Weights of a small GPT-style language model, trained from scratch on English Wikipedia: 14.9M parameters.
Each number is 50 + 15 x the weight over its row's rms, rounded and kept within 0 to 99. Layers, rows and columns count from 0. The size before them is the row's rms in percent of the matrix's.

# gate: layer 5 MLP gate, 704x256, rms 0.0953, rows 229-245, columns 0-63
# up: layer 5 MLP up, 704x256, rms 0.0981, rows 229-244, columns 0-63
# down: layer 5 MLP down (transposed), 704x256, rms 0.0933, rows 229-244, columns 0-63
gate229 104:56 67 30 61 29 55 81 57 57 62 62 53 62 60 51 37 57 69 99 31 52 35 72 52 55 48 44 35 66 57 46 55 66 70 50 42 66 42 66 53 25 43 66 56 38 57 48 78 38 47 62 33 63 69 72 43 80 35 39 42 35 33 51 59
up229 104:35 42 51 45 64 51 63 44 63 58 63 23 46 44 62 47 51 39 73 64 37 39 46 56 50 38 76 42 73 59 68 70 21 43 42 65 35 55 36 52 30 46 54 68 45 56 61 25 33 41 70 51 23 77 30 43 30 52 63 69 67 87 53 40
down229 103:78 41 47 53 46 56 50 31 33 46 64 23 47 44 51 30 39 36 54 47 37 31 51 61 48 36 77 40 77 74 43 51 58 72 44 32 48 38 56 68 76 30 57 61 28 54 32 47 59 46 73 67 40 59 30 26 32 30 43 84 22 47 56 43
gate230 088:62 67 55 60 44 80 53 63 62 45 58 58 59 54 46 34 36 86 47 42 50 34 34 78 61 51 66 57 49 32 59 50 37 72 57 42 55 85 56 42 52 40 35 58 62 56 62 31 54 72 65 73 28 43 42 59 45 47 42 39 41 74 47 60
up230 086:52 38 39 35 68 23 23 38 51 43 35 53 29 69 79 64 68 23 21 63 30 48 61 50 56 41 45 35 64 70 49 42 64 48 63 76 20 52 44 61 44 57 62 51 57 51 57 65 44 40 42 38 59 57 62 59 31 45 08 66 54 65 56 52
down230 088:58 54 70 58 35 64 63 60 66 36 63 30 76 59 52 39 47 55 26 28 34 46 21 57 42 80 71 46 23 48 56 53 48 58 70 51 51 48 51 50 34 70 34 38 81 75 58 55 68 47 62 33 41 25 05 58 36 33 39 51 35 42 40 56
gate231 090:64 53 50 48 39 57 50 20 53 77 44 33 53 61 68 26 64 48 41 66 62 35 58 69 43 35 49 41 63 58 90 42 62 77 39 52 51 81 71 43 61 60 44 79 55 47 49 48 36 53 26 57 50 48 67 60 47 58 48 33 81 69 60 78
up231 092:39 37 49 57 65 24 56 83 77 65 61 58 55 62 61 62 34 54 51 37 62 45 42 21 61 47 41 64 36 38 33 60 42 41 80 77 55 41 33 64 46 57 49 39 40 75 60 57 62 57 61 48 47 47 48 39 47 50 51 34 32 57 24 32
down231 094:59 34 60 80 57 49 44 61 59 68 40 32 61 67 49 76 47 71 23 54 51 58 54 71 38 45 71 42 53 45 61 64 59 41 44 60 35 67 75 51 84 58 44 63 23 49 66 51 30 43 34 43 63 40 79 59 36 72 48 34 24 67 72 58
gate232 095:36 39 39 45 53 58 45 63 57 52 88 60 36 47 42 35 51 26 42 61 50 36 33 35 53 95 47 56 68 64 63 38 57 55 67 33 37 49 76 81 55 51 80 76 48 64 69 61 37 64 46 48 69 34 40 21 45 92 62 58 51 59 70 33
up232 096:37 22 56 65 54 34 64 12 46 69 20 31 69 51 65 58 64 50 68 37 50 71 29 49 64 29 60 51 44 62 37 53 35 54 37 47 51 50 24 52 53 41 49 29 39 49 66 65 75 27 41 65 22 46 61 54 50 39 46 70 56 61 26 42
down232 098:37 79 41 31 29 72 18 70 61 59 38 64 52 46 58 77 53 43 62 70 61 63 61 48 56 55 40 20 47 57 46 25 72 53 54 14 21 56 64 53 55 43 35 57 46 45 62 56 34 58 34 45 21 27 53 56 62 53 79 52 45 41 56 91
gate233 105:42 54 47 56 30 53 44 67 73 54 61 58 48 51 41 55 41 57 53 37 35 62 62 75 53 53 32 73 65 42 33 42 55 76 67 30 50 45 27 30 15 60 22 38 63 39 46 38 37 49 50 45 68 38 53 46 52 73 28 41 48 42 56 43
up233 111:33 59 62 42 59 20 45 51 74 58 36 52 34 67 68 16 63 33 57 62 61 53 45 38 67 32 47 63 38 46 32 69 63 14 51 33 42 40 66 32 54 53 32 54 38 44 31 44 71 32 57 38 42 62 65 31 48 67 54 22 04 36 34 72
down233 104:51 58 57 65 80 61 40 64 70 51 44 79 60 50 31 58 45 76 61 75 52 53 35 59 56 32 11 70 15 51 20 36 77 77 69 63 47 69 52 41 27 57 48 52 47 43 85 45 71 39 49 40 60 32 58 60 46 69 45 44 67 36 58 68
gate234 093:49 38 64 46 34 50 77 63 37 35 62 52 32 46 56 71 26 67 58 71 35 56 57 68 44 40 59 43 33 50 80 36 36 48 22 72 50 29 38 72 56 47 59 41 51 42 85 41 40 47 40 37 43 43 62 27 24 19 48 33 33 66 44 44
up234 095:47 45 48 28 77 56 37 57 47 50 18 56 37 44 55 38 56 84 65 44 00 55 53 60 61 23 39 47 75 32 62 42 61 49 22 52 34 57 68 57 39 52 19 55 47 54 63 29 86 35 35 83 50 36 49 38 47 33 47 64 56 34 37 25
down234 096:68 73 48 42 67 62 47 48 61 64 38 86 69 58 35 35 58 30 40 77 46 48 46 61 57 75 61 70 37 37 48 52 48 56 41 29 99 13 61 43 57 61 44 59 69 30 57 68 40 58 45 43 55 58 81 33 44 71 47 20 41 47 36 76
gate235 094:21 67 41 45 47 66 47 42 35 46 31 42 45 40 53 55 70 63 57 30 40 45 42 51 47 46 72 44 37 56 55 25 40 50 46 33 53 58 51 52 52 45 46 81 44 61 45 51 51 60 42 58 29 38 40 63 41 60 58 27 43 63 50 31
up235 091:28 75 26 33 40 73 16 41 28 53 38 59 70 35 49 52 59 34 39 52 13 33 34 33 64 40 48 64 25 36 42 61 45 29 52 45 59 40 43 48 49 50 35 41 42 61 43 66 52 38 40 49 50 32 20 53 57 57 71 55 21 40 67 29
down235 092:33 49 37 41 65 40 33 70 18 70 54 30 55 37 66 30 44 75 49 58 65 50 36 47 49 58 39 56 38 49 19 50 61 48 59 52 50 41 48 54 36 47 63 44 50 58 49 52 15 66 69 60 50 64 54 12 77 45 20 49 68 40 43 60
gate236 099:28 29 54 53 61 34 60 41 39 51 63 44 52 68 65 51 54 53 38 80 65 55 89 35 53 64 43 56 29 31 36 57 36 57 51 81 57 44 63 34 96 60 51 32 43 54 34 71 37 61 60 48 41 60 56 58 40 69 20 42 49 66 45 78
up236 103:47 60 42 45 44 38 56 29 47 45 78 48 56 45 60 56 57 49 50 67 48 57 56 38 60 65 49 52 53 43 65 55 48 74 21 23 29 60 47 48 59 22 56 78 40 51 52 32 41 49 28 70 68 22 72 55 70 52 73 41 65 53 35 58
down236 103:46 47 62 42 56 39 49 66 49 71 57 59 41 71 70 41 50 55 64 64 62 53 63 45 57 38 71 44 57 39 31 57 53 48 45 48 45 54 41 33 57 32 52 41 63 62 53 61 57 45 45 50 36 56 40 49 61 48 57 22 35 58 33 48
gate237 102:71 33 46 58 44 60 58 63 49 83 45 40 66 60 50 65 23 41 47 26 34 64 45 36 51 76 51 69 45 61 54 37 65 10 55 69 56 60 45 58 53 32 62 51 65 40 53 52 30 32 51 46 30 49 32 56 46 55 14 40 75 44 62 15
up237 105:59 52 27 50 53 51 59 74 50 86 62 42 56 57 42 53 54 46 51 27 42 54 24 48 21 74 65 71 55 32 44 51 50 50 46 55 69 66 36 46 56 43 65 60 70 56 57 29 42 69 65 58 50 32 45 33 76 53 52 38 69 54 59 39
down237 103:81 61 69 34 47 70 47 58 58 65 35 36 52 73 52 32 36 56 41 41 40 45 27 48 68 54 47 46 76 43 68 49 40 47 68 73 60 68 63 50 42 41 36 52 54 31 79 41 33 58 62 53 57 56 64 21 41 71 30 37 58 75 54 49
gate238 104:55 22 50 47 45 41 79 37 59 69 54 54 64 77 42 52 72 37 56 47 24 33 76 80 80 48 57 40 43 17 57 35 83 52 65 50 43 53 35 74 44 71 40 62 37 59 60 45 66 57 72 47 35 80 41 48 32 55 61 52 81 56 53 29
up238 109:54 63 57 56 46 60 51 38 38 32 46 58 78 42 76 51 42 57 32 49 93 74 35 59 79 55 52 62 67 75 58 45 49 95 22 46 61 48 44 46 57 68 84 54 55 36 33 08 21 54 51 35 59 45 40 36 67 77 55 39 22 43 43 54
down238 103:45 27 56 86 24 53 53 75 50 46 49 46 64 38 36 62 55 63 65 46 42 62 64 47 61 68 44 60 46 47 48 60 63 51 43 39 54 62 64 30 49 38 33 57 65 48 41 32 49 53 43 67 24 26 56 61 26 40 34 60 34 06 55 33
gate239 091:62 26 56 62 73 63 37 16 54 80 48 40 27 16 40 22 51 72 39 60 35 79 42 56 46 70 47 43 51 37 23 41 59 84 47 51 53 39 40 46 54 49 24 74 89 57 37 63 68 37 60 38 43 53 99 67 56 46 57 51 54 31 66 57
up239 090:45 16 35 59 51 71 43 25 54 51 64 51 29 49 57 34 65 52 46 43 68 78 75 68 49 41 34 65 49 54 57 46 62 52 24 59 38 29 48 36 65 69 13 60 64 34 54 30 51 54 75 44 58 49 50 60 83 63 53 64 62 46 70 41
down239 090:19 40 64 65 85 58 35 62 23 56 26 10 57 29 53 46 37 64 40 42 29 75 22 71 51 45 81 43 54 36 93 63 36 51 73 44 29 47 55 63 62 49 41 25 47 17 52 51 68 51 40 47 45 61 39 70 45 76 59 24 44 29 48 63
gate240 092:47 61 39 34 53 48 43 60 42 92 52 23 58 51 29 49 31 55 36 59 35 61 44 67 58 62 65 76 42 51 33 50 51 62 62 56 84 52 36 79 69 39 63 33 45 56 25 32 68 62 49 56 13 35 65 64 35 39 56 36 74 41 57 63
up240 090:38 54 36 52 33 39 47 55 64 57 50 58 49 57 17 54 58 19 43 48 17 51 30 44 37 45 51 69 32 35 41 37 80 39 33 33 59 71 55 32 34 65 29 28 43 61 82 43 47 62 57 52 56 75 30 39 74 67 43 55 38 39 60 26
down240 093:59 41 49 07 51 52 31 56 47 48 26 64 41 73 54 56 34 31 59 47 71 42 44 25 43 64 46 73 44 50 56 53 72 54 64 33 63 40 24 42 51 33 61 40 56 31 29 30 27 53 57 39 69 50 70 34 59 53 49 49 67 70 36 62
gate241 097:47 62 39 73 57 46 62 45 65 47 46 49 81 51 51 66 35 53 40 54 40 55 67 48 59 86 27 53 68 40 33 50 68 76 70 41 94 44 46 37 61 42 39 84 28 25 55 32 28 58 62 46 32 58 84 40 56 56 30 54 35 79 44 47
up241 105:37 54 64 35 19 69 56 43 46 74 57 58 35 22 37 53 40 52 55 66 53 33 30 43 49 27 49 39 54 53 60 61 30 53 53 56 17 35 35 54 48 68 40 51 59 57 43 66 52 40 27 41 52 57 26 71 29 52 71 56 72 52 75 41
down241 099:75 41 33 77 35 65 58 52 52 49 79 76 79 58 68 62 78 30 58 42 27 33 37 48 21 37 36 55 66 48 63 28 54 63 56 46 60 41 68 36 33 36 70 56 52 44 59 66 63 55 61 55 52 25 55 47 78 53 30 52 49 52 63 55
gate242 095:47 65 60 68 35 41 60 41 34 35 64 47 44 66 43 64 16 27 54 31 51 59 26 35 69 78 43 64 58 42 73 68 37 56 40 47 59 32 52 54 44 13 41 36 69 51 65 79 57 45 62 58 54 30 57 43 30 23 77 64 44 68 69 61
up242 094:68 57 76 42 15 72 32 17 50 54 53 37 34 52 69 42 55 45 43 62 50 35 68 58 38 41 58 28 47 59 47 55 61 50 49 67 56 31 51 45 47 66 36 30 59 69 33 65 42 46 55 66 57 71 35 55 67 66 56 61 41 32 51 60
down242 096:60 41 48 43 56 41 62 76 61 73 63 51 39 45 53 45 68 65 40 32 52 58 56 68 47 71 58 37 55 50 58 56 61 66 86 85 50 53 58 60 43 50 57 66 45 45 53 58 47 78 56 35 45 43 43 55 72 30 51 40 42 52 42 58
gate243 088:44 27 73 66 40 51 61 43 59 64 46 41 41 51 43 37 58 30 39 40 45 46 49 32 20 74 26 47 91 49 31 62 58 55 75 44 70 38 68 82 54 33 57 83 66 37 62 83 57 24 24 56 47 52 68 42 34 49 27 36 37 53 42 54
up243 087:53 25 45 54 20 33 62 34 47 52 63 40 44 51 67 18 38 43 49 37 22 52 81 62 49 19 19 48 58 29 58 62 42 58 32 68 56 45 29 74 28 43 48 59 56 55 51 70 58 64 54 40 53 60 46 55 54 56 53 49 54 40 40 70
down243 086:30 45 67 27 69 48 11 37 58 94 32 29 20 48 51 55 64 48 44 70 52 55 46 58 64 69 52 55 53 72 64 57 56 77 72 62 71 66 51 71 52 38 48 51 60 56 21 31 29 62 33 53 16 56 49 55 54 59 56 50 66 53 40 49
gate244 111:56 57 44 65 38 81 52 39 64 56 56 43 72 61 64 55 65 36 41 45 50 23 40 36 64 35 46 64 37 61 58 56 55 43 66 52 23 63 59 66 65 57 42 59 30 43 44 26 32 74 44 60 31 55 68 65 60 69 41 40 72 68 47 25
up244 122:68 51 50 58 58 52 64 55 50 32 71 46 73 67 49 31 34 65 65 53 63 21 35 76 13 60 44 53 29 43 68 73 52 54 39 57 49 48 73 68 35 45 56 55 51 49 72 32 31 67 36 60 50 51 53 39 48 48 50 71 30 72 36 64
down244 112:27 38 45 60 43 28 59 30 39 39 56 60 74 40 35 39 76 40 43 35 69 30 29 50 62 24 35 56 60 52 39 85 43 45 62 36 32 09 50 46 56 51 51 45 56 45 68 61 40 67 74 60 34 35 51 21 38 57 36 57 58 41 37 22
gate245 100:61 33 43 66 34 42 56 31 23 36 26 50 42 33 40 98 40 49 45 81 41 39 55 54 49 37 44 42 39 53 55 29 42 40 48 46 64 57 47 65 39 45 43 23 27 61 54 50 38 37 53 30 79 54 74 64 57 31 30 56 27 47 49 53